config = dict(
    n_layer=12,
    d_model=256,
    n_head=2,
    n_kv_head=2,
    head_dim=128,
    d_mlp=704,
    vocab_size=8192,
    activation='swiglu',
    norm='rmsnorm',
    norm_place='pre',
    norm_eps=1e-07,
    positions='rope',
    rope_base=10000.0,
    rope_fraction=1.0,
    qk_norm=True,
    attn_scale=0.114,
    bias='none',
    tie_embeddings=False,
    parallel_block=False,
    extras=['some layers without attention', 'local attention windows', 'paired heads', 'value embeddings', 'a smear gate', 'capped logits'],
    init='normal',
    init_std_qkv=0.0367,
    init_std_o=0.0,
    init_std_up=0.0367,
    init_std_down=0.0,
    optimizer='muon_variant',
    lr=0.0201,
    lr_mult_up=0.625,
    beta1=0.95,
    lr_head=0.00906,
    warmup_steps=91,
    schedule='wsd',
    decay_fraction=0.885,
    decay_shape='linear',
    final_lr_fraction=0.05,
    batch_tokens=[65536, 131072, 262144],
    seq_len=256,
    doc_mask=True,
    train_tokens=771700000,
    steps=5447,
    dataset='wikipedia_en',
)
Each number is 128 + 32 x the weight over its row's rms, rounded and kept within 0 to 255. Layers, rows and columns count from 0. Numbers have three digits each. The size before them is the row's rms in percent of the matrix's.

# layer 9 MLP gate, 704x256, rms 0.28, rows 523-548, columns 0-255
098:176198149077150073100189135135137151173178073141133128168093091086112111109091131094132111159142135079114168119133149158092173095117101120156110121088115148127098128130125112131058126151094171119111133124169138148077177209099117151080144138081128095151122136153146166160090105154163131139062149170071117186112124148170144088101100096089088168085152118128103122129109128125131038170127176038140134097111072148079122125150150089115154154142156148152104191084117117179116105097142097104118149133165160122141131093133184093123130113121115075129134117156111129180086110091127196155145084140141075131155192131104088139136143125100115104157119071098187144180116149132108135127160114094126098056175117200192096050081053102112114122136088147138141126146154117119083143090153140
109:160133220132139124139149111146130143130096131110093116107164167151136132161128111190182163109148138088082103122170141108099145169157143210136119095116166068144153168140119189145122096125167120190131066137108099077133123078088110154115133138154115179087092146091190120167083098131170166081120113133117100156148210125144135133131180137149182133107159114112115156136182138102147138109087125181115066131178069111112092193100121174126120076153091074108134135087109116120118120110145108125167111131094180100035149139063167150141134127109091107072163201117123149111097144142085108109152154164157125148123159141176138130142138112087121160129083087094106164115182169174072128153070126195139102159196103135141126079147140084141168092140180159137121061141134090180094119129126112
098:128184140067180186154226111166155073097141089105157100134113127163088150134113176166174097054082091110167127146134150144144193130112113207145157132167104107104088111117107094120161119151123109147146174157144128162150133086133153144125138147138141109141074115143089157141126186124106186109142115132158101130106181086144092109125135121150149114120063105159136109171109092106120180171120115138119051119125158100180038169171109122130133158103118162124169170132157153164195146082206106092088152108121131103078162120142179052129143084083163112164101117168118143117166109099195113144111112167163147160132161138091120140104122103169135120122121165114125120109106153146085150129142182099168180131061133151148161108127151150148200120075086182057156082151142155157149123151132134
100:184168145124111154102135102188114174133106125163151105128164119119142117146129080183107081097083151107118155118108121151095123142099169130076150134139124152159125108204160146127104131185150240150093059133128118153121100116064072121106189101129090137154092098190116159116126131081115125142046162082165144118157139156156124104112123121171153160094179111107104119133126085101183176126168128098122133094114138102148146157134136158123101096130140156149182112086133092067146082125143077129133196158108103131104173125156099087089130183111113127175123050140103124123080139129125149075118126168092048127215183202102145162072073110111133122139112098116108151167147157101043097138122106139150088089110135143111136128161161098132166131096111147105155201120125154157169146181115172
103:163109140143136154162180073121163148087103113147137152095097068102202136120124113151150118187130130131167141139138148122111124153151115126091103130144135163171158077196122157137165156179182119114108178109143157109124151104107052099112167056127152090082118115133117178123077153113112100088125112173130127086157128155169137138125155146166167103130119118122100165167088105122143081096090167141184119201162146140161122085108085178084105137157131137132105152128128130133156079143122110134207125079136093140126149084118143146172204076139072172125141087141152117141133108114145129122156128124082143085126160005161146113102123164128104151124170197056153120102112076117091128126031109052089119145128098073136116102114106099113109134128176108159159074197091121066139151153099145
091:128080169143090154173138155140112117106167141135125065139164112128107103128094143107140128115139108148115145061169133144135175095150112100117159117171159193181115107109139125141103120210091149155171124181158165121135097107098155066056127148137121112202157102114129169139165101122161105131149110151131094143117071114103105161166182101103122166137060064138110164145152135171074123210116134125115095139165129107117080103106075100106075177114138107135140148105186135113145047162197176052159113115109116114109141191131192133116129088111080151089058067127089134080118114141147124168129126111175164107153144100098091165120153116112146134111130189118075120161085151109127150133167057085170117208108084158129144087157154129142165111143112119111134105130087144096059093159143087
110:062099072172124115191133083107189131093123091089174106088116158098131169190085112156122097131094098147058133111145134129059119117190144095138093132163146161103090118125106132087112147099109138158163145104134096068089133139142173157076165153167108113134069129155151121148109169159120128163158082137126148086145173173139098116173079130134157183124167163105107200133138137131103131127147072076117120113112157109132138108109168098117170145123118058159131152133201097117185162115095112087123185118173199146141172129139162128111093061110106140165129145101160127158173206140137130095091117121106136126116093114207132114121088137130194130174207140074153187164132119128143124090145097090157145110152141083105108155084115161161085083114102131124087115136095142129066138183185149
093:101181118184094209141081114100161171178144198122139168137178130062075143115177120093122127205127175131105043168117097145122090129105133201108144145120137126074182159119105131125115124181146119099093160171128066147153139158156159150112189087098106121138141120086108046143116169120141118130145150139160094109103150127124133098105118114086119117123182135103116148098132107101167086160150126070156093129129165175076122097107096122142096197079118103149149161122191147087117184132097168146060113143102123113152146094103162137126173180144066126150144164118063158132130124107187088141097170186138129090104115075194115111165122092155162167124135107105127102115088140108112169085165126133170106119062122141097099099108141154110103121069142133157096145067171167120117117157111173
103:134161102152088099096120166097084142153098112117170133061133147119110113151155182081093155118150145166083149103105119118149173073198149117134175156137079110165114125144160120112172081142142112140140091127157120092121178144117126129119092148099125206051091142089144144062124141133090130125147061136161153162109131148146144151183173159124145159083129132145125142129168121144117159140098121175144064083115163114115130123131180104161104070125076146138134169100101109110123136142118155192164043152099070075115131176164112143150112151129142145123150169138155141102112146177169124073085155125166106117158116140116107079118130120136137168101078111074080147129100161138144166158122127044132188082108144119047084189088149160085088092161138037133185097124126061179060133140122150
105:147109104131107128116175140135150140077125166133121129152138116219171038129132135079178123121108111134130140079119139113081168139152119162112142174115194168136127161105170146136111095161158120074158117089127105088107170095170134159143098139102113167162125158122066137146115114121115141150164087159131185151141191155154155121127122184119182101181050114132174099110107147127087176149195114160133095091192175172128183117117136177143129122104147187153117096136085155135084174168163160120134147102176058138121128123087118103172147125113159110193100190129065103080149133162175095079156136210181150145150141102128136182104107132111125079101147109112058137134065116128078092113145187118128166142168101134152105122145128135098190093145179192140122092068154115118145112140139122
100:164141195144177206141129143145101114124116106168163154149141125143160091136100103161114110136133104125107184118096148115132169100161115105137146140119142080143058080123112068145168132106080168085091094151136120135136128145118157114203137146161169083127127106145148136134065160135158165105122125113128161116102142109152149110101097088129129151157163124060136138040152175108136124166128128176130145150157111086161148126142145141111120161076144092097157183140187107123072109132097135106182142071156151150070155086131167091073223209135156145084103096078146157078079139089176101098126146084160182128133089167099169177142110085106046131193131145127174162144128125169083141150099112094112131154113153120116106113163106130087148083145137170135151078045182150151156169168139093
094:095106115096106143157112117128149097107112140118126166201127026170134121164106054137125120074126165125121092079134197093109116080128077153156110116116053137140159073153108115157168145092129124099082180118112163123134156151124171099133123082141091097116128130134117150156122146116146144109098139180124145106124123153126143214187159133132094147202109148162117185165083149146174089111145119166131206070092124116123099149127108148155150117123111162151078116138135120109120115121103133093123195137152108089112102109146174136141102090156082130176120166160130099051142135134133124085116174139132203090104117158128170105148107163175159135172159146092139123152133143166128173144187130118169147071168139165167121132163169181139161160117090165159089135106169237097109209194140101
098:113151136125156172053168149158097142146116103133162121119120176122104171168177170166119129130135135129153097154122121162127139132094191173132095106166162163117114157117191059164145106143156135124111194110152095177158162219114137071191109136162127081132076093117168130161156143118182129146110124189152193118138138107181174137136102151121086079117140125111185099124185111124109084131200111101103147136118241100162162122129169073098147112151084101141124094117130150120099125095120175132120121147078201118056159122118139155132085112175096133139127129106086092152142112149128114105138169154080179119126171146139164107122117139126142080127165101175130121133118162155103167177170180070220164139149129124137129126159140173124089125095164171135069114164143157118133147059118073
103:117154084140162143150119152145101138214145111147157099121084115144171137155117118126076148129132120121128174134087158144125138164153159131143133162120142194162116177180147115136164144161177127089082092078093089142083051124134103106143173099133114084138164141145138175072091140180115144121110086161125158208112134136109150085118143109219120167084111158120049093123115134119140187126185133211167134141136120116148129140115094131069134128143088158178154102147127141100139140151112191071063174121181136113137184170118139170165163123115127145141131095125109159117073119099140123117121076141105129143082149121185139108121124133167150153122154131173130075068124166139164083103090127144159146033119158125115121138102128223148154175084112132143108130154148060123069133108093039
099:144127064082115139172138109114114151120137097108137119139160090119189144156139081108071151165143113159162195079107159065056131120136134140081124149169171169140051174137113145172129176097111109119141160132099170093063151197051095129115121117104112151141110103094095199124155114117114149155178140120124103125146141124152192164128079149142154157061086122107140157065146067097111088196138135095091121131193093115203110099101127142126095100083145109159105149089059160154071161143136123079104139100136086155077101092157104104126172156122131174162120138109112147159121119149115174131181110187079135141155179102189142111121136110210121095109137154139160150159129159144192088125075083143174095107155132137161153120137085125089146104121132161146101128128131075126132127089077143
093:132057134108111102141124135162122145130107116142112156180095135165112078182035144120064150167082085117128088127160109162102143118195192127111126162096134153128163145135190147120206110202136120115157086110146079110165105129128166124131139141134123121068162083176121070074186161119133152118178138118125119153061169078159163101135138123098062075158085154120125119096153160157118116078141140122115138165154136057116147112109134158159113105105117073165153109127176077125085093153093110150195164119176160139106092115053162112116163142179132099157104137067122078168110106100151095144132157136144086117147142153129120152079112097125105194151133120190124116117133172166094155136090144106121073116202128126166109120127168070155098158110124127154109104119160078099188127134079069
107:178123181129131143080136174099148192111156110135104126119131158165139171089106150118104161086187095142072191131132155161136149172131149073080154078184160182084175111132157154136109165153151149130089137061161138179186082110134111126148094128149133086083147144155140122110085141037116121172116123110074118146112134146183123142102090148122106097057046104125095119139189096122126136135130159118093119143129123126146150130141134155155146135170125172119135170117130142134111141141139132042191123147073138138119108142097137134125208078174054106148121142133113139178093063141119080124164159146101135163169096108146107128100098158147115108105204104058117111160101104131166184112139161083105084079131133225127101089150069124101113128168119109138061162163117069112137123127138136
095:162139127175123144128154123179102109157095152146134169130127107169138132113168097195140088136164158130204125126071193190169180126162164104109091100113044119163110096124103119084142126066147130145118126144147151048170162171105104087118175109119115142114087189132155121071161096178094109096187132109109160145137116136084091140149153145117090132149121136146161185186177126095131122136111139144078105099130085097101155124129129130107148117113078111162191193167158172118125197083119175137154131131108174145193145139081143157090057127138086102141162109071119068143144145137135120160109162159167141164109144054169124074148156136149154118106137118109134064161133164146136117184162119154145112066140166096124113110147123130101173180083210137181161112130127156120182126147137071
097:075146067127153118115111122107130106104127116181114069107136117097106124104189145088159142160098129116101106130182121114133162142184056110142177151166160140099141148138215150182145088107138129116131155087096147124157118149111125099105093111060159082140109136127169097130112151171122080122089153104122114106138133116131114077190146141130095125049135127124097099065170181127125114141141079147129160110173079165135122163104068125176138140098175132159157063125106156115075121166136170091100129173159155183153108104108183101084133197075102187131187166167136154194187129132095162087115183148190156142150115179154083130119123133126119119111089150066113101093171140062159100171129136121211104128145129130109143116162132144116089110154097152131118097167107151177090174143059175
104:141141117155111103150136174176186103126112148104144145161129141109094125153049110084114129116108140120105153168094162105118178150153088104128113165095129163147140119130096114110116137082103170141142097155117137135119100112102146024145127155206127122129151091140125161101116178141122122132157152145091113140082109113105109131117051174145091070147131146161176072163147084151128078145156097118107114089137111144184086118051111135134110117151117145119129076093118097100110157070166118074120115103140117153092180109124103135116162124123049119115127105099128145176113088146096137073221070172174110147107120138074053093105111150143211154121149157087122138108080141089078117077212153124102124096167141167056105181063086124117096098111085149092125126101175151060108123171101142
098:083140140102078172158089090123077147129128110144103104168125173156114190140091147107081122121116111126076135053144120133106110174129086148072178092142183134165073070133160107103141156100155078147126149095130125157176163156136201142105165154109129120065080129168135130142065105101075168130124127136117140130132136134112118118160118122143174161173138141171184118149152138080051183108214072122153181193173135128129161110097142184115137116172081154127155084143132122142155114086128120149147130105141104145137131136149147153123095085173141055075173075096118099157109088052084126139137065160092143137103141176132109131146104139122070197045173158164139104145141146127171133226099114167137124123099108127126122128107146186118099117132139136120148095182102175088111134097116140
113:136129108166144123154121140136158147146144161154101148150118120170148118112151097182159155076134118131127164140153162099131196087165085133126083085065166157103127136149071119142052050133161171129105094142066117096139140126107155161156143125113201157071133138108166161185132141151170102177118157090092167133106150123111171091122097140141112067110150163097179134170118072123138142136106150103101120055137125113071127162176125160113122084179119167220108141065192109123175088070166144115109076152086138096074141117144127124135102176130125121126091114167144152135138111103129118090071119160143104151191108152126090184123157127089167142061107131123118110149140156182077146125146061102141137144155175114147101144080180133155173058084129179150168157199109163112137102157119173
096:132127119146076092060123185108129138116146159131089094209102132071145121175111126155176158083131144143111119073153189155097214103139131181104131113141178133127134084131088142164091125093131092145098112127155164118152107038133079144134154162140166088135143157130129112144151204135170135129133150102119128099125159206116104140126146131150149154108107206101124161205152095119141098061086125131086117103177127177211146116138105097123112097187216172121153155140096140087160139125094076156147133116128114124134159096121127175113147153180090137139172134112025090144109125069108144179163141147113123103164085159138103108150094141106134128152112158117082132072148091154102142125098140091148108136115113138085084132116170117125139076140079148145150111107114202131184068152070147
094:102117119196101130138163206147098161163104136102155046097103142160168109061161162147154128156127133134143145149185077142075116137123103114134129099123125186094085091066119108105122102133097114133098093138173148089134138150113117101210093144078190133123089136157218140149152137116153161156118158141119159123186143122116112097105070140103176130140173170133079081116134117132047087114097107097152159082133082150153120132107166127182107151114159154184094146116102107170115144128103145149077126061093090102143128137134115148109120107139105164137102114120205094173103112133082142118104124129088173195123163122130163144072098155118127187117143112153075092135100144131163167120099134193136134165061100100143129149123136072111103141185106105075157150095167079092089079151151214
102:127132133131127152145151111115117175136158118169150134144123073077036144122119134184139098087192141179116065156089116155147127087146140159093109180095095134136116156095088107119121094111146142130076138105143164106206135182143114146064113101154143141134132130100095110083120167138143133127119167223172102012152110091125093114097137133131086104114106186145119129108128056082129136174067134138090109109129134149157161130166175133084167156128124119079159091129174137161138103187141167102109107097163133076066129151136093154158159137109106084180149129143069154073180144111123100144110103141104147129139131180108088122073132154067189101140126122114137143052126150083082162105149116122198144128162090129177105196114078088123162123100098110097084091129176125126078121157136103
094:112082089135142099121133182106137099148160099132136121085167128051185156084161156112099097089151119093154150160068147164111146133127158120162117137134083166072104096171128152127134096109149139092095140072144108101167163092055146164181196081105171102129125106138098077138153136182130118107168143159125124103195127108100114102137114161046110120185120173156133178160116126170134130127152151135174102097145172066158129129173141168138076143144160151160137102094096098087185128076127144086172105115155107124118101150138154084177062153159122115171127045168194101120078136095155155112198142122106102155165163125134159131122132127086118195110116106137113092139122083200092072157178140086177095124138139130115148119155154189153146114086109094043135186123119141106147154122112142